config.toml
num_key_value_heads = 10
norm_place = "pre"
positions = "learned"
bias = "none"
init_std_down = 0.0
optimizer = "muon"
lr_head = 0.00405
warmup_steps = 200
decay_fraction = 0.666
decay_shape = "linear"
train_tokens = 566400000
Each number is 50 + 15 x the weight over its row's rms, rounded and kept within 0 to 99. Layers, rows and columns count from 0. The size before them is the row's rms in percent of the matrix's.

# down: layer 3 MLP down (transposed), 2560x640, rms 0.0477, rows 841-893, columns 448-511
# up: layer 3 MLP up, 2560x640, rms 0.0945, rows 842-893, columns 448-511
down841 099:42 46 34 71 49 07 52 36 68 34 45 35 74 38 26 63 53 59 35 47 38 59 56 45 34 65 33 48 65 31 40 67 44 35 80 41 26 46 20 75 41 55 66 58 39 59 71 49 54 58 60 56 28 62 37 65 49 45 75 50 41 21 79 33
up842 088:42 55 45 49 55 52 57 67 60 66 48 77 40 68 45 63 61 40 50 66 41 73 42 66 59 26 61 49 19 60 32 63 57 47 16 45 46 55 33 58 60 43 31 29 33 18 54 34 62 36 55 28 27 34 59 59 29 77 36 70 40 52 41 56
down842 090:56 56 52 67 44 30 40 71 29 63 50 54 48 34 19 23 48 49 65 63 42 57 58 39 62 41 84 37 88 67 83 34 45 65 36 37 41 36 38 81 28 36 36 55 40 43 61 28 72 68 68 43 52 49 60 40 40 42 35 42 61 47 64 58
up843 095:30 34 51 49 40 45 33 44 64 52 64 58 46 50 43 45 12 56 47 71 70 50 52 28 33 43 56 51 62 64 73 21 45 48 74 60 47 42 51 55 42 80 49 63 42 70 65 47 57 23 48 11 56 39 77 42 33 44 44 50 54 47 61 54
down843 093:63 26 28 17 57 22 77 26 69 53 70 58 64 45 57 36 72 59 37 54 48 26 57 47 59 55 32 38 43 59 55 40 60 82 37 83 47 73 55 37 60 40 40 78 55 68 44 69 30 62 26 63 51 59 26 48 37 34 46 51 21 33 54 56
up844 103:84 44 53 38 48 65 62 45 46 24 28 60 60 79 35 44 67 67 59 70 35 47 48 75 42 34 63 46 74 66 60 45 71 67 64 49 42 66 47 44 31 68 55 49 38 16 72 78 55 70 55 50 45 56 56 50 48 35 40 62 36 49 32 50
down844 106:56 61 42 54 42 80 00 41 72 32 30 83 58 56 59 34 47 46 31 34 45 47 37 40 54 56 29 65 51 51 43 68 64 56 51 23 37 45 30 41 44 16 87 61 47 46 62 55 65 45 56 72 66 25 52 82 46 36 62 61 51 27 24 42
up845 119:39 49 26 42 55 53 85 60 29 36 49 56 36 71 55 61 42 48 46 34 35 71 43 46 49 42 83 79 27 42 31 69 46 65 62 71 67 37 54 47 51 61 53 52 34 69 53 56 43 65 40 52 35 48 44 70 65 45 60 57 37 31 31 39
down845 124:22 46 42 36 24 47 55 50 51 52 39 20 67 52 64 60 70 48 37 67 40 59 58 54 32 53 32 30 45 34 43 59 54 82 23 60 39 79 65 63 71 58 52 43 44 41 56 58 41 44 33 50 59 71 49 72 56 74 64 52 61 43 63 42
up846 097:42 62 46 37 33 43 44 55 66 62 51 31 52 54 45 15 71 39 20 48 45 56 27 65 51 37 62 43 09 38 32 24 20 42 54 57 43 42 35 10 44 72 42 50 60 78 39 64 49 64 51 33 44 52 83 54 33 50 39 57 68 58 82 46
down846 099:77 70 58 51 64 69 40 29 49 65 21 46 78 41 54 36 50 55 33 47 30 61 59 63 49 26 42 51 52 58 52 38 44 46 47 86 46 47 50 34 65 40 68 68 61 28 47 51 56 67 83 41 55 48 78 48 49 38 52 59 42 51 57 43
up847 102:48 29 59 52 33 72 47 64 38 39 37 10 64 57 60 54 48 42 65 41 51 57 40 43 68 77 27 50 55 49 68 48 36 58 50 64 45 27 42 75 51 46 64 85 29 48 44 63 51 84 51 77 37 34 49 52 53 33 44 46 30 24 89 45
down847 094:56 36 57 27 47 23 58 61 42 47 46 55 59 12 41 48 46 37 33 61 58 80 48 51 52 59 58 73 66 41 15 68 39 55 41 38 70 62 73 74 43 45 25 41 19 61 77 52 60 44 39 40 44 52 48 53 29 48 66 44 37 54 64 77
up848 103:50 35 40 51 66 41 58 58 53 49 48 87 47 39 41 17 51 34 61 32 40 55 14 49 64 46 48 60 57 51 78 59 63 66 28 58 66 42 66 57 64 61 31 43 34 73 55 44 54 72 20 39 47 51 61 67 64 45 48 45 29 36 64 52
down848 110:61 43 45 47 47 54 46 53 66 61 53 50 53 46 51 56 45 57 72 24 49 49 41 58 60 24 63 59 35 37 33 32 34 39 19 60 65 43 30 38 38 49 56 34 48 75 64 70 57 42 76 76 51 73 36 20 52 37 37 69 73 46 53 74
up849 127:38 40 30 47 56 79 33 95 32 48 70 43 61 56 70 41 48 46 49 49 62 75 48 17 67 73 88 48 56 48 36 36 40 47 52 21 68 47 42 59 55 55 55 12 46 44 45 55 39 44 60 37 60 58 36 44 34 48 59 63 46 51 38 32
down849 121:55 49 41 35 32 51 68 21 52 78 29 70 69 42 52 38 61 57 09 34 53 25 44 37 38 50 36 61 42 48 34 68 65 33 37 41 36 51 65 34 63 11 25 57 55 18 52 54 64 45 46 44 71 06 53 53 45 33 41 37 37 41 40 52
up850 098:31 56 38 42 48 32 57 56 59 72 56 35 54 57 62 62 38 34 39 53 33 62 74 45 46 43 68 90 48 39 39 44 66 65 41 60 55 61 30 57 38 55 48 55 43 64 57 31 44 30 23 50 37 50 59 43 49 52 60 39 73 58 71 51
down850 100:50 72 62 19 53 37 41 35 78 40 72 41 65 68 75 70 43 53 37 42 35 06 50 43 60 38 50 48 48 35 42 64 37 45 53 35 28 42 36 69 41 76 83 69 35 21 46 54 50 51 41 53 46 37 72 39 54 22 77 46 32 40 74 51
up851 103:58 30 47 48 44 53 61 42 42 41 40 29 53 73 50 56 45 40 55 53 58 67 31 54 50 30 50 39 39 44 61 30 52 43 33 55 59 05 40 48 15 50 43 41 45 45 21 24 70 42 55 42 21 29 52 62 37 54 59 90 74 41 64 53
down851 108:43 78 55 42 44 20 54 37 59 65 54 44 74 23 60 61 56 52 18 40 65 49 48 50 37 45 38 66 48 39 37 34 43 27 52 49 76 28 44 56 54 52 50 53 56 57 65 39 43 35 53 22 48 52 26 68 67 80 42 53 51 43 42 55
up852 094:49 52 48 64 52 65 74 56 37 49 29 37 33 41 61 47 52 34 21 21 41 52 67 49 52 25 41 46 64 60 43 49 49 53 42 30 56 37 55 32 59 67 39 62 78 49 67 79 16 48 54 56 33 43 70 37 39 40 56 73 42 20 53 28
down852 091:51 48 44 24 70 71 52 60 25 34 53 48 62 55 99 43 34 64 51 26 21 32 47 36 78 34 46 46 32 88 36 40 70 46 27 54 50 58 61 59 45 51 55 55 43 42 66 50 50 34 43 59 55 43 71 68 47 62 42 46 64 43 58 48
up853 093:57 50 34 32 51 40 48 69 39 69 47 37 54 23 55 35 54 40 46 39 52 50 72 40 32 63 40 53 31 76 39 63 44 67 72 73 55 33 61 22 66 38 64 64 54 47 51 42 43 34 32 44 54 49 50 62 26 60 43 64 64 49 65 66
down853 091:55 63 52 45 54 52 59 66 47 43 50 57 57 41 35 37 50 57 61 40 60 49 57 47 41 50 16 65 60 79 65 51 41 37 45 59 59 37 50 40 34 33 38 82 48 84 32 26 43 47 49 41 51 42 19 36 42 54 55 43 64 50 42 30
up854 098:70 72 59 42 52 65 46 68 33 68 52 43 36 62 59 11 24 60 77 37 42 47 42 70 79 55 47 47 37 51 72 48 46 52 43 48 50 65 65 56 63 44 86 65 49 52 58 30 45 38 52 42 46 41 36 66 31 20 44 13 50 31 55 58
down854 094:63 46 72 88 51 44 40 33 28 57 39 57 60 25 69 23 55 46 17 52 76 56 38 67 63 33 53 34 56 51 39 16 38 82 27 72 51 26 58 62 42 39 59 51 52 35 86 25 38 49 28 54 69 48 55 48 61 50 41 35 53 48 58 00
up855 096:12 51 39 23 69 27 46 53 37 23 60 40 46 56 35 47 44 58 78 28 28 70 57 69 44 44 48 28 40 65 52 45 67 56 58 90 28 21 75 96 27 68 45 51 36 78 42 34 29 57 77 90 45 65 66 54 44 46 31 57 39 31 55 57
down855 099:30 45 65 69 67 73 66 43 42 43 44 48 40 54 66 36 35 44 31 38 72 80 80 42 43 25 45 46 34 22 55 65 21 69 41 70 76 69 65 55 78 39 45 77 38 25 49 54 59 53 51 49 54 56 44 79 73 62 78 50 45 25 46 57
up856 101:53 44 68 34 50 67 34 38 38 44 22 42 69 42 48 27 59 51 51 43 53 27 43 56 64 38 51 52 32 43 63 50 34 43 38 56 39 61 31 40 28 79 01 75 38 58 57 32 56 78 43 53 07 26 58 74 69 63 44 55 69 47 59 16
down856 105:51 46 63 60 53 54 69 26 59 12 34 59 63 42 66 36 49 64 62 71 30 38 44 00 43 37 39 37 51 51 39 53 84 25 56 48 59 59 68 33 18 33 48 42 80 60 75 63 39 58 42 56 58 59 43 57 87 40 35 24 13 26 63 50
up857 098:66 45 59 48 52 04 63 80 66 56 53 47 37 66 53 63 47 47 36 69 82 49 47 37 65 75 74 50 54 44 74 66 68 47 23 22 30 16 42 36 64 69 54 32 55 28 43 53 56 56 31 40 58 62 54 49 51 12 51 32 37 57 33 56
down857 100:45 68 39 46 66 51 55 35 28 59 37 70 95 30 43 51 53 49 43 46 50 49 57 54 29 90 61 36 23 58 45 54 52 55 82 87 48 53 68 26 59 43 78 48 56 40 50 18 55 51 73 32 53 54 44 22 52 54 54 78 46 25 51 35
up858 094:55 35 61 30 48 30 44 56 52 70 64 32 41 53 43 26 59 29 62 36 95 71 38 69 50 36 36 40 91 45 79 28 57 35 45 31 71 41 22 50 47 61 56 12 53 15 32 20 43 47 31 25 49 46 46 71 61 63 47 88 34 33 46 61
down858 092:36 38 59 58 56 64 50 33 84 28 47 55 51 49 33 41 53 44 49 49 37 43 71 25 62 44 29 57 42 51 66 64 44 45 56 42 48 45 78 34 48 36 38 45 53 49 55 95 43 57 53 51 75 28 81 39 39 52 59 69 59 39 47 57
up859 103:69 37 58 33 34 59 60 75 56 50 41 46 55 35 47 78 60 99 50 54 52 52 70 47 39 42 52 51 65 66 47 75 63 22 53 55 52 44 46 49 34 37 45 68 48 40 41 49 76 35 27 60 63 35 37 55 52 34 26 43 60 59 18 42
down859 098:46 66 59 64 57 54 33 59 66 35 34 26 48 68 37 43 54 48 77 57 53 53 56 45 61 45 35 42 64 30 64 34 56 50 63 32 38 54 54 63 48 52 75 23 82 47 64 42 59 65 43 22 59 55 67 46 85 30 36 56 31 36 45 67
up860 115:67 53 51 56 50 74 57 33 29 63 60 80 55 23 34 55 56 60 40 48 43 60 48 50 67 40 60 26 66 55 76 53 35 39 52 42 57 34 70 69 73 44 43 42 43 59 59 40 46 56 20 37 21 52 28 28 43 49 80 37 21 55 57 45
down860 116:59 69 51 69 41 53 53 59 48 61 69 48 50 56 79 60 73 26 31 47 39 27 50 44 60 33 42 40 39 52 31 70 54 55 46 59 52 24 37 34 17 43 39 44 30 31 65 30 31 58 42 76 63 63 44 49 31 71 40 26 62 60 57 59
up861 095:33 46 27 61 31 31 54 45 57 49 34 36 58 73 66 39 48 58 80 52 46 45 64 46 54 37 69 62 49 23 41 36 53 44 31 34 55 25 25 60 69 38 68 32 51 65 53 62 55 45 39 51 45 37 49 42 49 55 51 57 39 57 36 45
down861 099:42 72 51 75 57 56 41 30 42 52 42 59 40 46 45 58 35 64 44 48 73 54 57 46 66 83 34 46 61 73 60 47 37 57 63 28 86 37 67 68 41 42 37 30 53 27 32 45 33 77 64 55 46 42 63 59 64 57 43 56 54 58 57 28
up862 107:34 54 38 76 66 21 38 17 33 60 46 35 62 38 58 63 50 64 60 48 75 75 65 45 63 60 39 66 26 66 43 51 46 39 60 66 47 48 25 30 33 44 67 43 56 49 36 42 69 64 94 80 35 31 28 81 55 54 31 34 35 58 44 40
down862 100:45 64 59 54 54 80 64 48 71 54 59 33 64 44 56 42 50 49 59 58 42 50 47 27 65 26 47 55 52 36 59 51 39 51 42 54 64 65 47 59 52 71 72 58 52 55 57 36 46 52 50 54 09 46 40 83 58 48 44 06 41 62 54 39
up863 099:26 32 36 42 36 55 54 21 69 75 45 27 50 27 36 52 28 82 40 49 76 49 54 36 12 20 57 73 55 40 45 46 38 15 54 47 51 46 51 61 59 30 53 43 43 47 30 49 66 69 50 76 51 26 45 47 63 57 53 49 55 51 66 28
down863 100:45 42 72 51 59 65 31 54 48 51 50 84 62 46 49 45 44 66 63 64 46 48 48 47 39 46 69 48 56 67 56 67 36 57 39 30 28 36 48 78 48 50 81 50 32 47 44 74 59 38 44 89 50 33 59 21 71 46 49 30 77 45 47 55
up864 103:66 48 33 64 58 34 52 60 52 51 53 56 27 49 48 89 41 60 48 34 70 63 55 45 28 48 46 47 56 61 33 28 64 67 42 60 76 45 55 70 67 55 42 65 59 51 53 44 49 77 58 53 48 65 53 35 55 45 78 46 24 50 52 55
down864 112:57 48 67 48 54 57 54 36 42 32 72 45 24 57 55 53 86 46 68 62 43 78 75 43 39 56 47 52 84 48 44 41 37 38 80 51 55 45 49 74 37 43 39 69 55 43 59 45 50 43 35 82 81 40 50 70 32 52 45 61 26 47 28 48
up865 113:62 48 35 38 52 20 36 30 37 19 24 64 38 45 55 55 46 51 59 45 49 97 27 48 34 84 41 66 85 36 76 42 49 31 47 17 29 45 71 44 54 30 56 54 55 55 44 48 66 70 55 37 19 46 25 64 44 66 54 57 38 58 39 48
down865 128:55 43 44 45 24 47 54 40 51 41 50 52 67 41 75 77 46 75 40 73 64 47 40 62 72 40 50 47 31 23 37 40 65 23 56 60 73 78 40 55 50 40 52 48 54 57 58 30 65 64 41 41 24 36 47 42 46 63 81 79 32 75 59 79
up866 084:44 29 34 70 46 37 79 50 67 32 53 53 76 39 27 68 43 40 51 42 76 47 59 48 31 70 35 09 69 61 24 43 58 49 26 59 56 45 46 49 62 67 52 45 38 50 35 47 48 58 32 54 47 33 51 30 23 62 59 39 53 75 63 33
down866 088:48 55 37 68 38 33 43 65 35 41 43 45 55 44 36 60 59 40 42 38 43 50 47 49 51 41 47 34 59 27 53 65 53 43 48 99 52 79 52 42 48 45 16 41 47 28 65 50 40 73 69 45 53 62 41 28 21 47 09 76 67 30 36 54
up867 108:30 76 18 78 24 55 52 46 68 26 64 26 34 55 44 77 46 61 30 67 61 78 43 70 69 58 30 78 49 43 38 34 43 37 38 27 57 46 21 61 45 43 46 56 50 38 39 99 50 32 67 59 42 38 68 42 48 53 56 28 63 63 38 35
down867 099:42 58 39 20 54 32 72 55 09 60 68 68 65 65 35 44 50 30 88 29 70 42 43 58 50 25 54 42 29 53 52 45 67 56 59 46 47 60 10 44 59 67 73 82 76 51 54 34 45 33 58 37 33 55 70 48 49 61 43 60 48 59 43 56
up868 113:18 47 68 32 54 69 24 57 23 62 30 34 37 82 48 45 59 48 70 68 64 66 56 51 61 59 60 59 43 62 45 45 32 41 35 57 32 44 65 20 36 47 54 38 55 61 26 48 49 71 52 42 35 37 50 35 51 56 65 42 61 42 53 37
down868 114:31 51 39 58 19 51 60 21 52 21 56 44 22 36 56 45 52 57 15 67 65 61 54 55 34 59 20 44 57 37 47 70 66 49 67 36 42 68 46 32 41 59 35 67 58 59 64 28 45 72 54 66 47 53 33 67 63 48 53 33 51 48 33 53
up869 101:50 33 63 52 67 58 59 81 20 82 47 60 45 31 32 14 90 41 42 48 61 65 54 28 58 63 58 37 20 57 54 42 68 53 38 48 61 67 47 40 39 43 54 34 72 48 35 30 21 53 41 79 51 55 31 55 59 65 51 44 57 63 74 68
down869 096:66 29 42 43 42 48 47 49 67 37 25 32 40 59 71 40 49 66 53 41 41 56 60 58 61 66 27 13 51 62 28 66 40 58 55 57 39 61 60 65 45 45 60 56 30 49 31 27 24 53 41 61 57 42 37 70 31 66 45 46 36 79 55 53
up870 104:46 45 88 38 55 61 58 50 59 53 63 67 42 66 44 41 62 20 67 37 27 43 58 67 48 61 41 50 81 27 32 45 42 57 35 12 43 53 60 73 61 67 48 70 49 64 64 52 53 18 34 69 54 77 51 52 51 58 80 79 63 61 65 52
down870 103:44 38 52 47 60 40 21 54 46 48 55 70 47 46 36 34 40 44 75 62 71 67 55 76 31 52 74 34 52 11 41 59 64 57 61 30 54 47 67 37 46 61 24 46 30 54 61 52 49 51 39 37 66 59 51 25 39 42 50 37 46 37 54 73
up871 094:56 14 20 27 74 49 69 49 40 41 73 26 50 38 39 45 34 73 44 69 17 51 40 57 85 49 62 54 39 56 50 20 44 69 55 53 34 50 18 50 49 47 38 28 51 38 64 57 46 54 57 70 47 60 48 41 44 33 58 30 42 62 54 32
down871 093:71 02 54 90 62 14 26 76 56 47 50 26 68 64 54 52 78 29 26 46 62 65 60 60 61 62 54 66 51 74 31 33 49 62 39 62 39 56 68 37 65 66 76 68 57 57 59 33 54 40 67 31 39 36 53 59 72 58 70 83 26 40 41 37
up872 132:68 78 52 39 35 44 63 68 31 32 60 76 47 58 36 55 43 60 75 48 53 63 52 51 40 46 52 25 66 42 34 81 71 30 61 80 58 24 51 46 63 66 49 54 81 33 49 50 87 72 59 58 67 65 68 43 65 34 63 33 49 52 42 42
down872 134:41 40 47 59 77 63 27 51 78 53 40 25 52 60 75 58 74 49 35 35 67 65 47 61 50 61 33 67 25 44 34 31 51 69 62 38 57 74 36 51 17 36 58 50 29 54 49 50 16 51 69 58 58 59 35 68 46 53 47 56 46 39 48 23
up873 103:59 38 42 51 68 34 34 51 43 52 62 47 34 53 54 35 80 51 53 40 45 43 53 44 44 54 87 57 50 60 47 57 31 54 76 57 45 32 31 84 53 35 43 67 63 49 66 33 58 50 45 40 37 38 63 64 59 62 64 64 74 38 22 34
down873 098:88 67 46 41 52 37 41 32 53 43 42 34 55 38 64 49 39 41 52 41 43 39 72 48 27 61 37 48 49 37 35 42 81 41 49 61 19 19 43 52 45 83 46 42 36 53 38 50 40 62 47 57 45 38 41 75 48 70 91 52 49 63 51 51
up874 097:80 32 43 54 34 40 35 50 37 52 46 45 48 56 33 50 48 36 44 72 32 58 73 22 50 29 52 55 44 38 58 48 70 42 82 57 63 34 73 90 51 53 45 17 35 54 23 48 67 36 80 59 25 54 43 69 30 43 17 48 27 49 50 53
down874 092:69 52 50 53 45 50 44 65 21 53 52 41 58 54 55 44 46 43 51 14 54 48 62 67 69 57 50 99 29 55 81 24 31 51 45 03 19 74 06 24 70 24 63 67 33 79 85 41 42 64 45 27 74 67 60 69 55 44 57 61 35 39 38 50
up875 115:69 55 42 42 42 49 43 35 46 45 69 20 32 45 48 47 57 50 56 51 42 48 61 42 39 44 55 61 51 42 07 86 48 49 33 56 66 51 42 38 52 46 55 63 37 40 64 53 42 19 63 61 22 65 59 54 42 51 41 47 41 53 48 55
down875 106:29 63 54 17 64 09 54 38 56 24 89 45 35 66 61 67 43 54 51 55 32 47 50 73 35 58 40 46 60 72 62 45 48 43 49 65 57 57 23 41 53 70 35 42 70 07 62 65 38 52 61 66 42 47 32 61 57 46 43 42 30 48 49 07
up876 086:29 48 62 18 46 45 46 64 54 58 42 75 59 37 54 71 40 47 60 71 39 42 48 64 38 41 44 41 38 65 67 85 34 20 19 26 43 42 31 69 31 34 59 50 24 50 39 40 50 47 36 47 51 44 53 39 32 68 53 70 37 45 38 47
down876 093:58 61 32 52 61 53 57 46 73 85 52 45 54 56 55 83 16 68 30 52 59 78 41 44 33 42 42 43 16 82 63 60 63 64 59 41 48 58 46 32 46 45 59 49 45 73 42 53 57 57 16 48 38 60 36 41 59 59 48 53 53 47 48 53
up877 092:58 58 73 63 48 61 37 67 32 57 55 58 59 50 48 62 37 50 29 63 52 87 55 76 50 38 46 45 71 54 59 47 50 39 43 88 61 53 46 44 46 55 58 37 34 54 73 48 58 65 45 54 51 29 34 15 61 72 42 67 88 27 86 60
down877 096:41 56 66 63 54 41 82 62 58 68 47 42 64 40 64 45 43 71 79 46 43 36 72 61 55 48 23 25 48 31 52 58 60 77 49 24 51 63 40 40 68 36 05 39 66 52 68 43 44 51 32 42 46 41 67 39 55 47 56 64 39 58 58 53
up878 094:23 22 49 49 63 34 47 68 40 62 43 37 49 47 52 47 52 54 30 70 66 60 39 43 33 55 43 53 41 60 42 40 53 68 70 53 47 64 43 84 42 42 92 37 66 59 26 70 62 44 69 31 38 64 43 36 35 38 47 30 69 48 57 17
down878 095:49 82 44 46 39 53 37 51 75 37 56 42 56 53 44 48 61 49 54 52 62 41 95 54 57 41 36 36 71 71 56 71 34 30 50 33 53 35 62 45 40 67 53 37 42 39 45 54 53 53 35 68 57 71 65 39 71 20 19 50 58 42 57 55
up879 100:11 58 58 50 47 43 41 71 47 29 53 63 46 45 45 62 40 86 57 25 48 47 50 58 48 52 46 55 53 67 54 72 57 57 59 58 39 50 64 45 78 35 42 62 63 50 51 62 57 49 37 44 59 42 70 69 68 45 42 56 41 65 27 38
down879 093:60 61 47 52 38 76 28 78 75 48 57 43 62 43 54 21 29 63 39 23 53 50 61 47 79 65 52 31 50 54 61 55 45 17 55 68 64 56 14 33 53 96 76 69 37 49 58 64 64 55 02 43 45 32 56 54 41 35 30 32 46 25 57 69
up880 089:56 52 45 53 46 51 67 63 54 74 49 69 55 64 59 31 42 63 89 44 52 58 67 44 44 53 51 48 71 41 39 45 67 31 53 68 22 38 28 55 63 41 45 68 77 59 54 58 51 34 70 61 50 44 63 71 47 39 28 24 49 30 48 32
down880 094:36 75 49 89 62 48 54 30 47 59 55 53 23 46 58 49 70 44 59 37 25 71 60 57 48 65 51 75 51 54 42 38 41 46 71 50 49 66 53 47 30 57 70 41 41 42 60 57 19 62 70 57 45 33 29 71 77 47 35 42 44 63 81 48
up881 101:36 57 45 28 33 56 21 33 54 60 70 54 41 55 41 20 33 50 57 80 62 62 29 30 35 64 45 62 59 37 55 52 61 48 67 47 53 49 43 75 75 45 72 42 65 44 42 67 48 18 78 36 54 39 44 76 39 56 17 54 37 38 25 52
down881 094:65 69 52 54 28 24 58 44 19 62 24 75 49 90 51 34 53 53 48 37 35 38 43 45 53 49 52 63 46 34 45 44 64 38 38 34 31 45 43 79 40 45 25 43 57 52 57 35 52 37 42 57 43 66 70 72 37 73 64 71 64 59 59 58
up882 107:55 53 39 38 46 47 46 62 32 41 76 68 45 37 74 53 12 43 42 51 56 55 59 50 34 46 43 45 32 43 62 50 53 30 52 53 15 35 48 43 49 52 43 41 68 50 27 30 28 49 72 35 23 36 61 59 44 49 59 49 56 62 36 46
down882 101:57 37 38 52 56 35 47 54 40 34 50 56 45 65 17 56 43 50 54 74 56 81 42 48 78 55 50 75 46 81 51 46 59 38 67 74 44 71 76 36 59 51 48 33 53 54 43 37 87 51 95 42 44 39 38 33 54 60 58 68 51 50 49 66
up883 117:59 41 62 79 67 59 28 70 47 63 51 39 59 62 56 62 31 43 66 63 40 47 50 42 38 43 48 52 46 20 68 25 46 58 70 69 66 55 95 58 50 29 61 57 57 26 66 62 70 39 69 55 62 50 47 61 55 57 99 65 60 26 52 39
down883 126:60 71 67 60 51 36 31 31 37 71 40 52 53 47 61 49 47 20 43 56 34 29 60 41 37 44 64 35 55 64 61 38 22 45 48 13 35 41 65 69 43 34 41 53 62 44 63 48 48 74 82 44 61 51 44 38 31 66 66 65 70 30 45 32
up884 108:56 72 42 59 56 42 45 36 49 68 40 37 51 62 40 47 51 59 59 40 47 76 48 59 64 20 71 23 43 30 53 20 29 46 51 45 40 39 23 43 31 58 13 69 68 52 23 52 27 37 47 35 61 55 90 55 58 18 39 45 65 44 39 44
down884 099:49 28 62 51 58 71 40 80 39 32 44 23 29 88 40 67 40 76 49 68 42 46 58 31 50 54 63 46 22 82 49 45 53 62 64 40 33 47 54 39 42 40 51 39 33 44 55 19 75 50 42 69 64 68 46 51 27 42 66 39 49 70 82 53
up885 094:62 39 43 54 76 42 61 81 48 69 44 38 48 53 37 18 35 75 29 28 33 56 50 71 61 16 55 39 52 73 42 41 48 43 76 66 51 32 33 24 50 83 33 44 60 79 43 43 60 81 35 66 42 64 40 69 83 47 53 49 17 30 56 29
down885 091:29 39 53 62 47 50 75 15 56 79 38 38 48 51 24 59 39 43 55 61 57 54 56 19 75 44 32 43 26 58 59 40 50 68 84 48 50 50 50 34 59 49 73 53 76 29 41 39 38 58 54 65 38 36 38 60 50 84 48 59 34 43 16 59
up886 095:58 41 70 55 29 49 37 61 21 20 30 46 40 33 63 60 47 50 51 44 37 45 45 57 47 58 77 67 42 00 71 22 51 39 64 64 59 23 47 38 24 49 28 53 44 54 51 55 63 76 31 44 46 39 51 43 58 63 44 75 45 55 39 44
down886 089:57 67 41 50 32 70 44 59 36 25 42 53 52 61 14 47 40 60 40 63 41 61 49 56 57 28 12 24 28 61 83 47 58 61 60 24 78 56 44 42 32 61 66 48 60 45 52 56 87 54 56 52 62 60 43 52 64 68 34 47 64 50 80 40
up887 099:64 52 51 19 63 43 37 54 47 36 67 65 70 67 41 35 82 40 60 75 40 45 12 48 25 46 57 84 55 81 47 54 56 49 29 50 31 46 70 42 49 45 46 49 45 49 51 63 42 63 27 43 30 82 29 52 39 59 42 55 32 51 61 59
down887 100:54 47 85 59 53 40 43 43 61 84 33 35 56 55 49 29 81 36 36 51 56 58 57 28 70 35 57 39 36 55 75 43 57 45 52 40 63 48 54 33 32 48 42 56 57 36 43 42 52 48 41 48 64 35 43 57 57 78 37 54 37 72 54 31
up888 101:61 49 60 41 59 38 65 51 35 40 54 30 20 52 29 46 54 55 54 44 60 23 43 78 44 33 45 43 59 68 41 51 59 46 33 53 59 44 44 70 63 32 65 46 28 73 24 45 29 37 72 49 44 36 77 46 31 43 54 47 64 43 49 16
down888 102:41 59 59 64 58 57 57 62 34 54 30 40 33 39 47 27 45 43 64 41 44 40 71 46 53 62 50 61 62 75 41 46 35 59 43 19 32 34 46 32 52 51 33 50 27 31 45 34 45 60 38 30 67 43 35 36 55 24 51 38 60 30 54 43
up889 114:46 55 71 60 36 15 71 56 27 37 46 34 42 47 67 52 32 42 53 59 59 69 35 40 62 40 57 42 47 67 55 85 50 37 58 57 55 68 69 31 32 60 50 68 45 63 45 23 57 62 41 45 44 50 66 62 61 44 52 59 48 87 47 53
down889 109:59 56 74 42 48 45 64 38 56 57 40 45 38 61 55 47 41 49 26 58 61 37 68 30 45 54 52 55 26 41 61 51 22 48 51 69 40 42 59 71 52 31 35 49 57 56 56 36 38 50 25 36 32 42 50 53 38 54 82 70 48 60 87 25
up890 103:37 68 47 50 54 52 69 48 47 55 43 50 60 40 50 56 43 31 23 56 42 50 39 44 43 54 41 45 59 79 47 38 50 38 43 68 47 43 61 45 53 46 55 35 52 54 64 58 41 56 57 31 75 66 38 64 44 30 12 62 57 59 52 48
down890 101:60 66 46 61 49 31 52 38 70 27 58 43 81 66 57 26 44 74 52 48 53 37 39 53 51 59 41 62 58 50 47 50 62 56 20 38 65 82 54 52 35 26 44 34 56 51 57 47 60 55 45 79 57 44 41 46 65 44 32 35 23 53 33 36
up891 128:69 50 38 68 32 46 50 60 41 59 56 37 38 58 63 28 45 59 73 48 50 52 34 28 29 71 63 54 39 82 36 33 56 39 58 82 46 66 69 53 57 60 48 43 33 51 71 58 41 53 51 26 62 62 40 34 42 32 46 40 60 63 92 62
down891 128:58 61 70 46 34 26 19 72 61 80 46 91 61 61 69 44 78 32 49 77 53 59 57 36 46 60 56 55 50 83 48 57 36 06 35 67 35 41 46 38 59 53 49 33 57 21 55 55 35 59 29 27 68 59 84 59 28 51 59 52 51 72 36 78
up892 099:47 62 51 80 43 32 51 55 16 46 68 38 53 54 39 54 70 19 53 59 79 56 51 43 42 48 71 32 38 45 33 59 42 45 46 70 44 74 44 47 58 28 27 62 85 38 31 39 50 73 49 46 50 74 68 15 50 29 50 58 56 51 51 30
down892 104:30 47 38 57 55 42 51 51 42 69 40 46 55 64 30 65 24 27 58 57 40 44 42 67 57 22 63 44 65 67 32 58 58 74 53 73 85 47 49 36 66 48 29 47 58 57 46 56 55 46 37 44 34 67 56 50 43 62 66 62 28 53 17 31
up893 097:47 59 78 60 27 63 35 40 55 67 42 66 34 68 48 59 58 62 37 30 69 50 46 37 67 83 48 51 39 21 71 57 60 40 38 62 74 62 36 44 63 66 67 45 26 27 29 27 45 43 45 49 60 43 64 52 77 75 21 54 69 49 44 74
down893 095:55 57 62 61 54 61 42 36 25 23 56 45 29 44 75 45 43 59 46 44 45 67 40 68 31 29 51 63 71 40 78 52 43 56 59 52 40 71 52 75 46 54 60 32 54 47 28 46 29 71 64 37 77 33 42 43 82 55 31 56 35 26 57 61